{
  "n_layer": 15,
  "d_model": 224,
  "n_head": 4,
  "n_kv_head": 4,
  "head_dim": 64,
  "d_mlp": 896,
  "vocab_size": 512,
  "activation": "tanh_gelu",
  "norm": "layernorm",
  "norm_place": "pre",
  "norm_eps": 1e-06,
  "positions": "learned",
  "qk_norm": false,
  "attn_scale": 0.125,
  "bias": "all",
  "tie_embeddings": false,
  "parallel_block": false,
  "extras": ["capped logits"],
  "init": "normal",
  "init_std_qkv": 0.0181,
  "init_std_o": 0.00331,
  "init_std_up": 0.0181,
  "init_std_down": 0.00331,
  "optimizer": "soap_variant",
  "lr": 0.00644,
  "beta1": 0.95,
  "beta2": 0.98,
  "weight_decay": 0.14,
  "lr_head": 0.00916,
  "warmup_steps": 200,
  "schedule": "wsd",
  "decay_fraction": 0.853,
  "decay_shape": "linear",
  "final_lr_fraction": 0.0,
  "batch_tokens": 131072,
  "seq_len": 256,
  "doc_mask": true,
  "train_tokens": 339600000,
  "steps": 2591,
  "dataset": "wikipedia_en"
}
Each number is 50 + 12 x the weight over its row's rms, rounded and kept within 0 to 99. Layers, rows and columns count from 0. The size before them is the row's rms in percent of the matrix's.

# up: layer 7 MLP up, 896x224, rms 0.104, rows 65-80, columns 0-223
# down: layer 7 MLP down (transposed), 896x224, rms 0.104, rows 65-79, columns 0-223
up65 099:53 47 44 48 47 46 46 58 57 54 39 64 36 33 30 65 81 48 58 45 49 77 47 61 67 35 22 31 40 41 35 44 39 66 52 44 44 52 55 68 41 42 48 55 58 22 58 64 68 48 55 65 54 45 57 59 67 56 61 45 51 40 56 56 64 43 62 53 50 47 68 52 77 62 58 27 54 52 54 54 46 54 59 54 35 53 42 36 66 56 34 37 27 63 45 47 57 48 57 41 53 65 58 54 54 51 31 47 64 38 56 55 50 66 37 45 63 27 34 54 60 53 69 38 60 54 37 38 32 66 48 50 55 35 45 55 69 65 27 28 51 44 68 44 28 66 73 39 59 48 49 32 45 47 23 63 40 47 50 45 67 30 51 44 44 60 64 45 46 43 35 60 60 66 30 48 45 47 43 48 70 48 48 57 37 47 44 47 25 56 37 39 50 27 69 58 54 65 49 44 42 51 47 59 50 71 48 62 72 58 46 49 47 57 48 47 27 53 52 35 28 46 70 81
down65 099:37 62 65 32 61 45 35 43 50 59 52 43 59 56 51 48 21 48 43 33 58 49 34 37 61 49 50 34 54 39 66 58 38 46 41 40 47 52 60 31 58 58 50 53 50 54 61 20 27 48 53 46 31 43 42 47 44 46 32 41 38 46 47 40 44 54 54 53 50 54 29 45 53 61 55 54 53 51 46 42 33 57 20 52 73 30 61 69 35 40 55 37 49 42 29 26 26 49 38 66 49 42 62 55 54 67 54 58 50 43 41 45 46 50 45 71 71 61 45 59 58 24 51 49 37 55 63 58 55 46 57 72 29 52 50 46 63 39 59 50 54 68 39 56 66 27 22 51 65 66 47 66 56 52 65 38 64 63 46 55 52 69 64 57 57 45 56 38 67 47 62 42 35 65 56 43 38 51 63 46 53 62 53 46 43 70 54 39 55 50 50 52 49 72 52 27 39 38 61 40 42 39 53 46 58 26 59 44 75 59 24 26 58 64 33 56 75 69 38 68 39 71 55 40
up66 096:46 57 68 28 54 67 34 33 54 63 67 59 44 38 57 46 21 56 59 42 27 73 57 66 54 41 58 52 54 31 51 49 65 56 67 61 48 66 44 53 44 53 69 58 51 43 49 46 54 42 45 58 64 40 35 46 19 56 55 51 46 76 53 68 37 49 50 51 55 68 39 51 42 60 38 66 35 34 19 70 67 58 38 47 58 50 62 33 65 27 65 47 58 35 47 58 42 56 42 59 27 44 40 50 55 54 46 52 57 47 62 39 39 38 58 43 66 49 62 57 51 56 41 38 54 48 64 58 53 48 25 63 50 37 43 51 68 66 74 65 38 56 43 60 49 45 47 41 53 60 53 26 31 59 25 68 64 36 47 54 39 52 49 51 62 49 40 78 44 60 64 28 57 48 44 62 48 33 61 34 61 73 67 56 51 74 58 56 42 47 53 31 42 38 63 43 54 68 43 56 54 42 50 25 49 57 59 45 65 41 53 63 48 51 44 47 65 26 48 65 43 60 68 33
down66 098:47 48 35 61 41 33 56 44 46 70 49 64 48 55 60 61 60 45 53 39 58 27 32 38 28 49 61 52 69 47 68 68 46 54 50 47 52 16 52 39 41 46 45 53 38 51 63 37 27 60 49 61 38 75 50 51 67 33 55 55 17 32 64 52 46 55 39 44 62 41 34 69 50 39 62 36 54 61 61 51 42 52 66 60 33 49 54 29 51 37 32 65 56 55 57 52 55 43 53 51 71 59 68 44 45 63 65 44 42 48 42 48 45 68 49 81 71 64 38 61 66 52 56 42 59 46 59 28 47 47 65 62 56 41 72 45 40 40 42 52 65 47 43 46 55 51 34 27 66 50 47 45 26 31 57 39 29 48 56 50 59 31 47 42 43 41 59 52 40 42 63 61 65 41 58 35 43 46 60 72 64 60 40 48 39 44 43 57 64 52 63 58 42 63 18 54 67 43 53 48 48 52 38 45 76 25 54 61 48 52 57 40 46 22 50 58 49 72 37 39 63 44 38 66
up67 099:59 32 62 59 53 59 40 46 44 56 42 51 60 43 68 54 53 50 49 69 40 54 57 60 40 42 53 45 49 69 47 63 34 79 15 79 42 39 40 55 50 41 64 76 44 46 62 49 56 47 55 73 55 47 64 60 50 35 62 57 62 40 50 40 72 81 63 69 33 56 53 45 44 48 51 58 54 69 58 52 53 63 24 34 35 45 33 52 55 51 26 70 30 52 64 58 52 42 39 38 52 45 44 54 60 44 53 54 47 52 51 73 38 56 72 38 55 41 43 37 59 54 47 38 42 53 56 51 58 51 65 56 53 46 57 44 44 40 41 45 78 59 41 61 34 39 56 43 54 37 51 38 62 27 39 70 52 38 45 52 49 32 48 41 67 39 49 47 40 53 57 67 55 69 39 41 25 61 37 34 49 64 46 30 36 59 58 70 50 35 58 26 11 44 69 53 50 53 49 58 42 53 47 26 82 59 36 46 59 32 55 67 47 40 45 48 58 40 50 56 49 44 52 49
down67 099:57 55 34 39 28 40 57 43 54 28 60 48 38 20 49 44 52 52 43 45 47 48 58 49 61 65 45 47 36 27 68 50 47 39 65 56 34 39 34 49 66 50 33 44 28 51 58 66 37 63 33 41 53 31 50 54 42 46 47 57 44 59 45 71 37 12 52 48 49 50 36 49 45 37 25 25 63 50 55 51 39 38 73 36 70 65 61 66 50 45 44 52 40 47 46 64 39 65 48 61 38 57 59 54 49 55 28 77 65 59 50 40 60 52 62 73 63 55 48 33 41 44 60 38 81 69 40 71 46 44 41 57 50 49 47 42 60 69 54 68 41 53 64 54 49 36 49 44 47 74 41 56 33 56 70 54 49 63 45 40 22 69 57 49 37 40 69 34 52 33 50 43 45 38 68 53 47 58 41 66 48 58 51 46 47 58 60 37 59 65 37 73 63 70 69 57 54 48 67 35 53 52 57 58 27 60 56 53 48 36 65 49 55 62 44 45 35 49 56 60 67 59 44 34
up68 099:62 48 50 38 60 52 54 48 60 52 43 56 38 42 44 59 43 36 47 55 62 72 61 60 42 43 49 28 50 48 60 81 69 49 64 43 65 47 34 39 71 63 38 58 59 64 38 71 48 29 54 40 59 50 49 53 41 38 47 38 53 56 54 59 57 47 54 59 62 53 52 59 38 45 22 70 45 59 50 15 64 47 50 46 44 32 53 47 50 58 59 51 78 32 58 35 44 32 42 20 41 31 47 74 39 42 50 63 81 53 52 59 50 44 74 58 42 51 54 78 48 55 56 30 50 39 58 55 51 44 32 49 24 77 30 50 43 33 42 49 41 64 51 42 33 42 49 39 47 48 52 53 30 47 40 36 34 59 37 71 73 65 79 59 51 60 69 44 46 60 67 58 51 36 63 39 57 47 66 48 43 64 32 52 81 53 48 40 38 53 48 54 58 41 53 43 51 59 40 48 36 51 42 61 32 57 60 27 55 51 58 43 37 61 62 35 55 39 47 55 54 52 52 37
down68 103:49 48 35 70 56 44 52 53 24 71 37 34 43 59 32 41 62 55 50 37 44 34 68 38 56 24 77 60 51 50 52 38 64 34 54 46 45 45 51 53 51 45 48 35 70 43 61 55 47 71 41 51 53 67 67 74 68 44 49 57 54 83 47 46 45 61 72 38 65 34 53 32 43 36 47 45 53 47 61 57 32 30 40 67 33 40 54 25 66 39 47 41 42 53 53 64 43 48 50 42 32 43 77 56 43 44 60 38 48 63 46 36 60 52 25 58 44 42 45 49 52 63 49 54 54 54 71 36 47 62 43 49 52 63 60 26 30 65 57 61 58 73 72 59 34 69 58 48 42 35 65 55 51 61 64 61 45 44 49 61 30 58 53 54 70 43 47 54 41 34 47 44 65 44 62 46 30 41 64 48 42 40 41 56 53 54 65 37 52 81 39 46 53 46 36 47 45 42 50 69 72 47 39 34 36 56 56 40 56 51 65 53 37 27 37 44 46 69 27 53 38 45 63 45
up69 101:43 56 51 45 45 52 46 56 61 40 68 41 62 48 54 57 47 52 61 56 67 62 68 58 43 38 81 43 49 48 48 46 50 21 57 49 47 54 42 40 29 42 51 69 53 49 46 53 56 51 53 50 32 55 46 68 52 53 66 31 60 44 48 52 47 54 68 54 36 23 49 74 41 43 55 65 67 32 28 48 68 48 53 45 74 51 46 53 65 39 58 46 37 44 53 23 52 64 42 65 35 49 35 71 31 38 46 63 36 58 79 58 63 64 67 54 22 35 43 47 45 60 40 55 59 56 60 51 62 55 49 48 42 51 42 61 69 46 58 65 43 41 43 42 62 54 49 42 56 29 32 54 41 57 32 41 57 44 49 71 46 27 66 58 51 24 43 67 49 61 49 54 31 63 55 27 48 23 55 48 31 79 34 75 51 46 44 37 13 55 38 62 56 49 45 65 56 62 54 49 55 56 58 46 40 46 57 65 49 38 43 67 54 63 57 26 51 38 37 40 51 63 35 54
down69 100:65 37 63 59 65 57 84 49 55 55 29 58 81 63 59 63 46 32 30 37 48 56 26 40 52 62 55 43 51 68 74 62 44 52 49 30 57 49 41 49 66 44 51 44 50 53 48 48 56 74 61 38 56 66 56 48 79 43 40 36 52 41 47 38 70 53 52 71 38 61 52 28 67 43 49 37 50 67 61 37 33 40 50 58 37 72 51 56 40 73 29 39 70 47 46 55 45 32 71 42 46 50 55 42 48 46 66 45 47 50 48 58 71 49 33 43 36 37 36 35 38 57 68 39 45 39 64 42 55 35 53 43 52 55 45 46 56 45 50 49 60 62 54 57 46 39 61 61 60 62 54 57 47 48 69 54 39 37 61 48 51 47 37 33 58 62 33 23 52 34 47 28 56 32 46 52 62 69 55 43 45 46 62 53 64 86 44 64 63 29 65 54 26 54 57 48 44 69 43 34 61 47 35 46 43 50 73 35 57 67 49 45 39 42 44 57 53 55 49 64 48 58 69 45
up70 092:46 37 45 50 45 37 48 68 54 22 60 60 49 61 71 49 43 32 46 49 52 53 23 38 46 47 60 54 49 28 69 46 39 54 36 54 51 36 64 68 50 51 49 62 41 53 47 51 64 64 40 26 43 53 25 52 37 48 37 55 75 57 44 41 63 29 50 43 46 70 64 64 45 54 60 71 46 45 48 26 39 76 53 60 45 30 51 42 28 50 54 76 39 60 54 62 50 53 55 46 42 68 35 47 48 66 64 17 40 69 61 56 46 70 58 48 31 33 46 52 56 50 51 38 36 38 56 61 62 60 51 39 59 35 59 50 54 49 48 56 49 40 49 47 31 37 66 66 50 54 36 55 50 54 47 54 78 38 53 56 50 47 59 56 81 58 50 52 74 30 54 55 63 48 37 54 48 62 29 36 51 29 54 58 57 32 54 69 56 66 59 72 43 71 65 68 55 56 60 60 44 45 34 34 44 46 59 59 64 52 51 43 33 64 56 49 63 64 58 65 62 57 38 26
down70 098:52 71 73 39 60 58 41 38 55 59 40 52 54 42 45 41 41 72 52 57 57 52 46 62 59 50 51 60 36 68 56 55 54 43 60 28 49 44 28 54 30 80 60 59 57 44 34 54 43 53 54 53 56 29 72 54 51 53 61 44 49 40 59 55 52 61 74 42 57 44 40 57 71 55 45 66 51 31 60 49 61 55 51 26 58 55 43 51 39 26 51 47 51 56 50 55 31 43 47 43 46 24 50 25 28 56 53 37 57 30 37 39 60 41 79 69 49 48 47 49 28 47 58 36 52 51 45 61 43 63 65 65 47 77 38 61 61 59 57 39 53 68 55 46 54 52 45 34 51 48 50 51 60 42 54 40 35 57 40 33 47 71 54 64 42 38 75 51 34 59 56 41 65 39 81 31 42 34 26 50 71 47 56 70 59 78 55 48 57 50 44 44 56 35 68 39 42 52 36 39 63 54 45 46 50 39 54 50 39 20 52 60 52 49 51 59 58 51 53 50 48 37 30 09
up71 092:35 40 45 44 50 45 40 42 37 62 59 49 58 46 54 45 76 42 57 41 42 53 37 45 67 18 48 42 39 24 48 60 46 43 45 52 41 61 63 50 48 66 68 44 34 65 35 45 52 61 63 61 36 40 39 59 70 65 53 51 56 59 58 58 41 39 69 59 39 61 59 33 50 30 48 46 74 57 48 53 56 41 44 48 38 57 63 31 44 54 49 59 67 55 70 57 60 45 21 61 52 44 45 54 49 53 22 75 61 61 59 40 82 51 54 41 36 32 62 65 47 35 37 49 54 33 49 31 68 55 43 51 46 33 68 35 59 59 41 53 58 58 33 66 46 64 49 46 48 26 51 58 47 54 48 42 32 53 50 58 63 76 60 63 69 55 51 46 64 40 49 55 44 50 43 59 34 29 55 56 50 37 45 52 42 31 47 45 27 66 39 54 65 54 50 45 31 64 24 32 51 39 22 55 47 37 73 63 54 32 29 39 51 37 47 59 40 38 32 55 38 39 40 69
down71 095:35 65 54 67 45 38 31 42 47 56 43 57 58 50 42 49 48 51 44 37 40 30 45 31 46 27 62 58 61 35 48 41 49 62 64 47 43 60 48 41 72 43 56 65 58 14 70 40 53 53 39 31 49 47 32 57 49 43 49 48 26 62 43 48 39 42 68 53 60 52 61 76 44 41 56 55 28 40 79 52 29 31 36 43 39 37 49 69 65 61 59 49 46 67 63 37 45 36 48 59 57 69 23 76 55 45 38 55 41 54 58 53 52 47 60 41 53 30 60 49 42 62 62 41 40 47 55 64 53 80 62 57 63 56 37 61 47 49 46 42 58 30 26 34 47 45 39 56 62 59 47 49 44 42 52 40 47 42 55 56 22 36 35 41 54 55 63 55 65 68 35 41 50 55 36 48 79 63 50 37 58 46 68 42 48 46 63 45 40 40 53 42 43 65 49 45 59 76 81 35 43 31 47 37 50 47 44 57 34 55 78 55 40 47 47 48 54 36 50 48 61 76 54 40
up72 091:36 21 55 30 52 41 55 72 41 63 57 63 56 33 48 48 60 48 58 48 63 46 66 42 30 44 32 64 66 45 62 26 60 56 47 36 47 44 61 73 50 44 53 44 49 75 55 24 27 52 58 28 38 43 59 67 63 32 46 58 72 56 55 31 51 56 51 58 57 44 37 31 40 46 49 37 57 62 58 51 40 36 55 36 27 67 65 53 65 70 50 65 71 72 60 68 39 56 53 60 42 53 29 58 58 41 56 52 28 45 42 56 32 47 43 42 47 70 42 46 68 48 51 59 56 33 44 59 40 59 40 34 43 63 45 60 44 56 50 24 39 81 66 65 66 49 57 47 45 52 48 67 48 65 45 38 46 53 49 42 50 39 55 64 42 55 30 56 66 54 59 42 55 56 72 71 56 45 72 25 31 31 56 60 25 55 62 41 45 55 47 56 46 46 52 28 51 51 52 53 66 50 32 43 57 51 30 69 54 39 48 38 45 66 45 40 43 55 53 36 44 35 46 53
down72 095:54 58 49 65 52 32 50 48 65 67 37 43 62 41 50 68 46 56 38 56 41 48 50 54 57 44 53 42 27 62 25 44 60 47 49 68 61 39 48 50 48 52 83 46 63 42 37 67 73 67 46 54 48 46 50 42 50 68 65 40 37 55 57 72 34 40 51 61 30 53 24 28 68 65 56 75 32 44 61 61 40 63 41 63 56 52 43 60 48 51 33 57 63 60 62 49 57 46 36 51 52 45 57 53 60 44 45 76 51 37 34 49 66 23 54 52 47 34 49 63 51 40 59 58 55 63 76 64 49 55 47 52 56 51 36 33 59 42 56 48 48 40 56 53 37 34 35 57 49 41 47 44 52 50 62 49 49 52 27 67 61 63 40 41 57 41 46 48 30 49 53 59 51 59 59 63 41 62 72 54 47 95 20 43 54 49 40 49 52 60 40 31 55 49 67 34 74 57 65 63 49 57 64 55 75 66 31 45 80 36 52 48 56 41 50 49 41 74 46 65 46 43 56 66
up73 099:37 46 43 26 48 74 73 53 62 46 40 41 61 38 47 47 59 58 47 43 61 44 35 50 39 42 32 86 39 44 58 48 43 55 74 57 41 51 67 38 59 22 48 58 31 81 53 51 20 31 72 53 51 47 34 58 54 61 44 40 51 44 67 62 46 27 48 41 60 35 65 46 60 40 60 51 60 60 50 50 48 59 55 40 47 67 59 39 48 55 57 53 68 51 54 52 70 51 34 29 40 41 54 34 65 70 45 23 56 42 48 18 54 23 54 40 56 53 53 46 61 36 55 36 40 41 51 60 45 52 53 42 40 72 50 57 61 56 60 55 62 71 71 49 54 62 54 45 22 55 37 59 55 46 66 44 43 52 36 42 43 57 42 51 43 45 66 29 44 57 50 58 70 49 55 54 55 39 55 23 62 26 56 38 54 60 54 26 34 46 60 45 52 49 51 53 66 29 50 43 50 57 73 34 42 52 51 47 64 45 49 67 38 71 56 58 46 48 64 56 52 70 36 54
down73 102:48 40 45 47 50 47 26 54 32 44 71 44 59 56 32 41 54 45 48 56 48 54 37 49 64 61 84 38 54 42 45 53 51 67 34 20 44 42 38 70 40 60 45 36 48 43 34 50 73 56 52 55 47 43 54 52 70 48 50 71 63 48 49 28 53 55 47 53 49 29 65 42 62 32 25 25 49 51 36 62 57 47 67 54 47 69 44 70 58 64 43 65 43 46 52 45 36 57 56 57 34 48 61 71 39 51 54 58 53 65 83 58 43 44 46 61 61 34 22 42 45 48 42 40 42 46 60 57 69 44 54 54 59 51 43 68 38 53 34 61 61 46 51 47 45 30 62 45 44 50 52 52 57 42 67 52 43 33 55 30 61 36 63 40 65 45 35 61 47 54 74 54 52 55 80 34 67 44 52 80 40 77 33 76 70 51 49 49 47 63 43 73 36 58 43 53 56 58 34 55 60 34 43 57 56 53 58 37 49 38 38 41 47 32 53 49 69 32 28 43 46 53 54 48
up74 113:70 36 45 67 54 58 55 53 74 18 37 37 59 61 56 45 56 71 64 41 68 57 51 60 68 42 66 44 59 53 59 43 52 32 33 49 58 41 40 56 39 56 37 42 61 62 48 58 37 41 35 47 43 68 31 32 47 46 64 52 31 57 51 33 49 48 35 55 59 61 55 35 36 52 29 30 44 44 41 65 55 45 46 61 61 43 66 36 45 59 55 74 56 50 28 42 61 61 48 26 37 56 42 61 41 52 56 37 52 49 35 40 37 47 63 79 59 74 46 35 56 21 44 17 53 36 51 54 38 67 17 52 51 52 55 39 57 45 36 31 48 50 39 68 59 61 27 37 32 71 49 69 31 30 54 59 55 64 65 66 44 70 37 66 61 44 55 33 38 48 51 37 72 51 48 47 36 55 56 48 38 72 44 60 43 53 59 35 44 51 66 51 51 27 66 52 45 43 42 45 50 45 52 61 52 39 48 52 36 42 58 62 49 50 42 56 44 60 46 37 49 54 62 47
down74 108:57 59 54 52 36 28 56 38 35 67 57 55 35 44 50 47 52 27 35 40 33 24 46 49 46 46 51 66 19 20 41 57 73 58 46 64 61 36 48 50 54 65 56 41 39 52 61 46 47 69 50 62 50 55 52 48 57 57 37 64 62 53 53 56 59 29 64 28 50 57 47 59 49 23 55 44 50 58 45 42 26 69 35 47 53 67 68 39 65 42 53 49 40 57 48 45 47 36 44 53 47 46 25 70 67 39 45 45 61 46 60 34 22 46 54 40 50 39 48 64 39 48 44 53 46 32 61 40 28 15 42 54 54 54 41 60 47 49 52 60 62 48 59 42 44 52 49 26 64 47 40 32 37 55 44 74 69 66 48 29 49 51 56 37 58 62 60 67 41 48 50 44 67 53 61 41 61 50 41 49 40 61 48 52 47 41 44 51 32 44 60 58 37 38 48 61 67 48 43 67 61 42 64 30 60 35 41 52 74 36 70 27 36 34 70 65 67 51 22 60 51 35 51 49
up75 103:55 38 46 42 47 47 50 49 48 39 51 65 56 43 62 45 54 91 62 50 77 40 46 56 22 36 38 57 57 63 56 31 32 46 83 54 63 51 60 58 36 66 76 37 46 37 43 42 48 71 34 36 49 56 51 39 62 43 51 52 66 65 46 65 40 57 39 53 19 44 55 46 53 46 65 33 43 56 74 44 65 58 39 40 39 55 56 56 51 55 42 71 46 57 37 48 25 34 46 26 58 65 41 45 53 52 46 50 77 72 60 43 29 42 57 45 61 51 34 55 55 42 59 65 63 67 32 66 42 65 48 50 46 39 58 58 58 55 51 52 56 37 55 47 33 25 64 49 53 46 57 33 60 32 63 44 66 58 50 66 46 58 62 30 47 68 66 56 61 43 41 42 47 50 59 56 46 53 74 45 51 47 57 72 61 64 56 48 59 45 48 26 56 38 46 46 43 56 54 48 49 52 26 32 69 37 53 33 58 47 45 54 43 74 56 38 30 49 29 50 38 67 54 46
down75 106:33 54 57 44 47 53 31 54 41 38 55 60 19 44 47 69 51 59 34 35 46 72 49 58 66 36 64 46 65 56 54 43 52 42 51 50 41 56 38 52 45 45 46 64 56 42 51 54 54 58 45 35 42 49 43 57 51 61 49 52 53 38 53 23 78 60 58 61 51 53 75 57 68 57 63 52 69 30 52 58 81 07 45 50 43 55 63 62 59 43 46 68 69 56 39 50 87 55 48 38 40 27 52 51 51 64 62 50 37 45 37 66 73 64 62 66 12 62 49 49 45 53 54 39 54 71 53 54 52 52 88 49 43 45 39 40 42 33 31 61 53 57 38 69 34 58 48 55 57 44 41 55 60 50 66 58 49 49 56 52 48 51 47 48 41 46 46 43 52 66 45 64 41 66 47 46 48 45 44 44 56 37 36 40 72 51 50 49 52 50 52 40 63 33 34 45 54 68 66 47 50 46 44 59 52 44 45 39 24 50 41 38 61 53 23 57 77 40 60 46 80 53 49 48
up76 110:52 53 56 40 21 52 46 53 38 51 50 60 51 48 53 62 39 60 54 64 53 50 91 49 31 24 34 57 49 54 58 55 49 53 34 69 47 56 52 32 50 53 39 46 75 45 42 62 36 59 42 60 47 37 50 46 42 45 49 45 39 46 44 58 51 69 28 55 48 48 55 69 57 34 62 56 58 68 53 53 60 47 42 50 32 35 52 43 26 53 39 44 81 76 38 46 56 48 67 27 68 57 59 56 45 56 52 42 34 67 56 48 59 45 47 52 42 33 79 47 65 55 45 42 76 48 48 68 57 50 57 54 61 18 27 50 19 69 67 47 54 51 44 48 50 52 54 28 35 61 54 57 34 42 53 36 46 62 39 55 35 69 54 60 57 45 48 41 43 29 47 62 51 48 63 48 57 55 53 46 32 43 64 87 48 52 40 50 68 33 57 68 45 45 53 37 55 45 60 51 49 65 63 65 35 38 35 57 52 44 71 55 28 60 68 50 47 69 40 31 50 37 41 43
down76 110:59 49 60 59 62 48 82 66 33 42 53 70 27 51 50 44 59 62 61 49 43 44 47 40 44 70 49 30 34 43 34 45 41 47 48 37 56 58 71 35 52 38 20 57 41 69 54 53 70 35 57 68 55 44 72 33 65 50 33 35 57 57 60 42 48 56 49 60 38 50 65 65 43 52 37 55 44 56 23 46 40 41 45 48 41 68 33 58 44 72 45 44 41 61 46 61 22 31 43 69 31 49 33 43 62 39 54 43 33 60 50 69 37 45 44 44 52 64 69 57 49 52 49 42 47 38 59 72 44 38 54 46 53 37 39 50 52 69 26 43 47 60 46 61 58 55 52 63 59 36 37 41 48 70 46 56 67 28 59 43 38 47 46 69 42 73 50 40 67 54 40 58 61 41 24 53 52 46 50 69 57 47 54 61 44 72 53 66 47 42 52 46 41 50 77 51 19 40 40 51 48 48 43 40 32 43 45 61 64 68 30 40 66 49 59 46 52 33 54 53 58 40 71 34
up77 111:46 54 55 36 55 75 39 52 83 46 58 52 58 59 58 48 55 55 50 41 57 47 63 63 68 57 62 77 51 53 54 34 35 59 49 41 53 45 34 65 43 53 46 57 16 43 54 65 35 47 59 48 51 66 47 48 69 63 57 41 50 27 57 49 33 56 50 40 57 70 40 47 53 42 63 39 60 22 44 64 50 37 51 34 50 48 34 48 53 52 34 41 51 60 58 29 50 37 38 34 47 41 45 19 49 52 59 43 49 41 43 32 56 48 48 75 42 37 32 46 73 41 29 48 53 34 38 51 55 44 37 57 57 52 54 55 46 60 48 35 59 46 52 72 51 60 39 49 07 50 44 51 39 40 69 54 54 46 60 24 44 63 45 17 47 62 27 67 61 57 53 52 60 71 42 63 59 38 39 48 43 60 33 75 61 40 49 43 43 44 70 51 58 42 52 53 37 32 31 52 46 50 59 56 69 49 45 54 45 34 49 66 35 55 45 29 29 50 62 27 54 61 59 47
down77 104:45 73 47 47 54 49 57 36 28 62 40 42 55 25 49 39 40 56 60 58 50 33 31 47 57 38 55 42 49 78 43 68 58 51 59 54 39 54 61 33 62 58 64 41 38 46 41 41 61 40 26 59 61 36 68 62 34 33 34 55 61 52 36 54 39 52 46 28 71 24 47 75 54 70 12 62 42 48 46 62 49 44 59 61 66 26 57 57 46 48 44 65 52 50 50 59 47 47 58 46 47 65 43 58 55 55 49 47 45 46 52 35 48 61 64 58 56 52 67 69 41 70 65 66 54 52 50 46 52 46 75 33 36 48 57 57 68 21 48 61 69 37 54 62 38 53 59 57 73 53 34 39 67 71 37 36 47 34 59 56 29 29 48 69 53 41 51 54 43 32 51 64 51 27 51 37 48 52 54 43 68 41 40 44 48 56 43 49 46 57 32 63 52 58 47 39 32 57 75 59 53 51 55 72 45 35 52 35 69 63 40 54 65 53 59 73 32 62 63 57 52 47 56 52
up78 105:67 34 54 44 41 44 54 56 66 60 50 41 35 61 45 34 46 44 50 50 59 67 65 53 62 40 62 44 54 48 61 64 60 39 47 66 63 60 59 52 53 55 60 52 45 57 51 63 34 75 47 54 43 61 21 73 59 50 63 33 50 41 48 58 50 49 55 69 58 41 41 65 53 58 61 60 62 70 35 32 50 44 39 32 55 60 56 62 40 60 41 30 20 32 63 29 28 47 61 43 54 60 40 47 66 33 56 54 47 52 44 72 53 73 47 45 44 51 64 74 49 49 55 35 65 36 45 67 39 55 50 60 53 51 63 30 55 27 11 47 56 47 60 45 63 42 40 41 72 57 48 46 60 59 46 57 29 59 60 70 20 72 38 59 72 73 51 35 61 46 49 68 42 34 26 66 54 48 61 61 42 39 60 57 48 69 50 47 38 60 44 31 46 63 57 75 50 46 54 57 62 64 47 57 61 44 44 51 57 50 31 53 45 52 38 46 53 43 42 55 44 38 77 63
down78 102:41 42 46 36 94 37 58 36 45 54 41 46 41 51 43 61 61 48 72 68 40 36 61 58 52 68 57 48 40 56 42 40 40 71 55 44 46 38 45 69 41 56 28 54 43 39 27 66 46 53 63 37 55 31 24 45 45 32 36 70 53 42 44 60 39 56 45 54 42 35 68 54 67 21 46 46 47 48 40 61 72 59 36 54 57 52 66 56 49 49 71 41 76 38 61 41 63 64 40 57 26 53 57 62 56 71 57 59 69 42 69 40 47 62 50 64 37 69 36 43 44 59 68 31 47 47 49 62 59 38 78 56 50 54 58 23 36 73 59 57 56 49 32 50 28 64 61 57 47 53 50 41 55 58 71 58 58 52 45 38 47 69 62 31 47 72 43 56 53 56 49 50 61 65 59 58 50 70 36 40 44 46 54 38 62 65 63 70 58 53 40 50 62 41 48 51 71 48 54 45 63 56 45 45 60 44 67 53 60 73 45 50 37 51 57 58 58 41 55 59 53 63 68 39
up79 097:52 63 48 52 61 56 58 41 42 34 53 78 44 60 58 72 56 57 72 33 49 46 63 55 44 62 39 34 38 39 48 50 67 42 50 66 54 60 57 56 52 50 68 59 59 73 72 45 65 55 56 35 52 38 29 40 64 44 43 57 65 42 52 19 66 24 46 37 45 52 38 54 36 44 82 47 34 58 33 53 39 51 58 56 55 64 31 40 53 26 35 48 44 48 37 49 55 32 60 53 40 34 46 44 56 41 40 60 80 48 48 49 58 63 45 54 42 58 54 27 64 48 65 38 55 51 52 60 56 51 57 52 54 46 11 57 47 51 49 55 51 46 40 44 45 26 54 37 57 60 44 41 45 34 61 51 40 41 44 47 28 64 60 31 67 61 33 58 30 59 47 49 65 56 53 41 32 46 43 64 57 50 37 14 53 49 59 39 82 32 45 65 41 66 58 51 53 48 53 51 47 71 46 58 53 42 74 43 48 48 60 42 67 35 38 48 39 62 54 35 49 41 31 73
down79 104:42 54 48 15 48 51 35 44 58 40 61 56 48 57 44 54 63 52 49 62 30 48 43 38 75 64 36 56 34 60 41 66 54 56 48 49 67 48 57 39 66 53 33 46 41 51 52 54 63 36 21 48 66 45 43 39 27 27 40 48 54 77 56 37 50 61 41 41 61 48 31 35 47 60 54 51 35 17 53 44 45 39 33 39 57 64 48 53 29 52 28 69 58 52 45 25 57 58 70 39 60 48 30 52 57 32 33 54 44 54 59 56 73 38 51 39 44 39 37 71 48 66 54 51 46 57 38 55 43 51 66 51 35 29 42 52 39 38 69 67 61 63 48 52 35 53 58 49 55 45 40 42 54 50 55 47 24 51 65 42 46 50 81 57 49 58 41 46 55 43 45 55 70 42 41 30 49 35 53 50 40 55 64 68 70 39 24 35 53 27 47 44 08 56 38 57 49 42 47 41 48 48 42 56 45 51 54 58 44 24 49 50 44 41 44 41 60 48 54 40 66 27 47 39
up80 102:40 34 44 32 56 51 40 39 54 50 44 69 52 45 53 60 49 41 61 65 46 53 63 59 52 43 46 60 45 64 40 59 54 58 36 89 58 36 44 47 49 33 45 53 50 74 51 65 43 44 76 68 34 77 40 49 78 37 55 36 55 60 37 62 42 48 54 39 72 42 48 70 53 41 40 60 55 32 54 63 38 32 67 37 48 28 60 39 42 55 51 54 61 50 41 65 54 20 49 54 65 55 34 42 35 43 58 59 33 60 32 47 75 32 62 47 42 54 42 52 59 35 56 64 62 53 58 47 49 31 45 43 70 41 56 41 59 61 54 51 65 75 62 51 51 49 49 60 59 47 38 58 38 34 56 27 48 59 43 51 73 65 74 32 46 38 38 58 43 35 41 49 45 44 50 39 28 72 63 49 45 53 57 43 78 74 60 36 38 59 47 56 58 44 55 22 39 49 48 40 44 58 73 37 43 47 57 44 52 59 52 52 48 66 30 54 60 47 36 48 38 31 33 36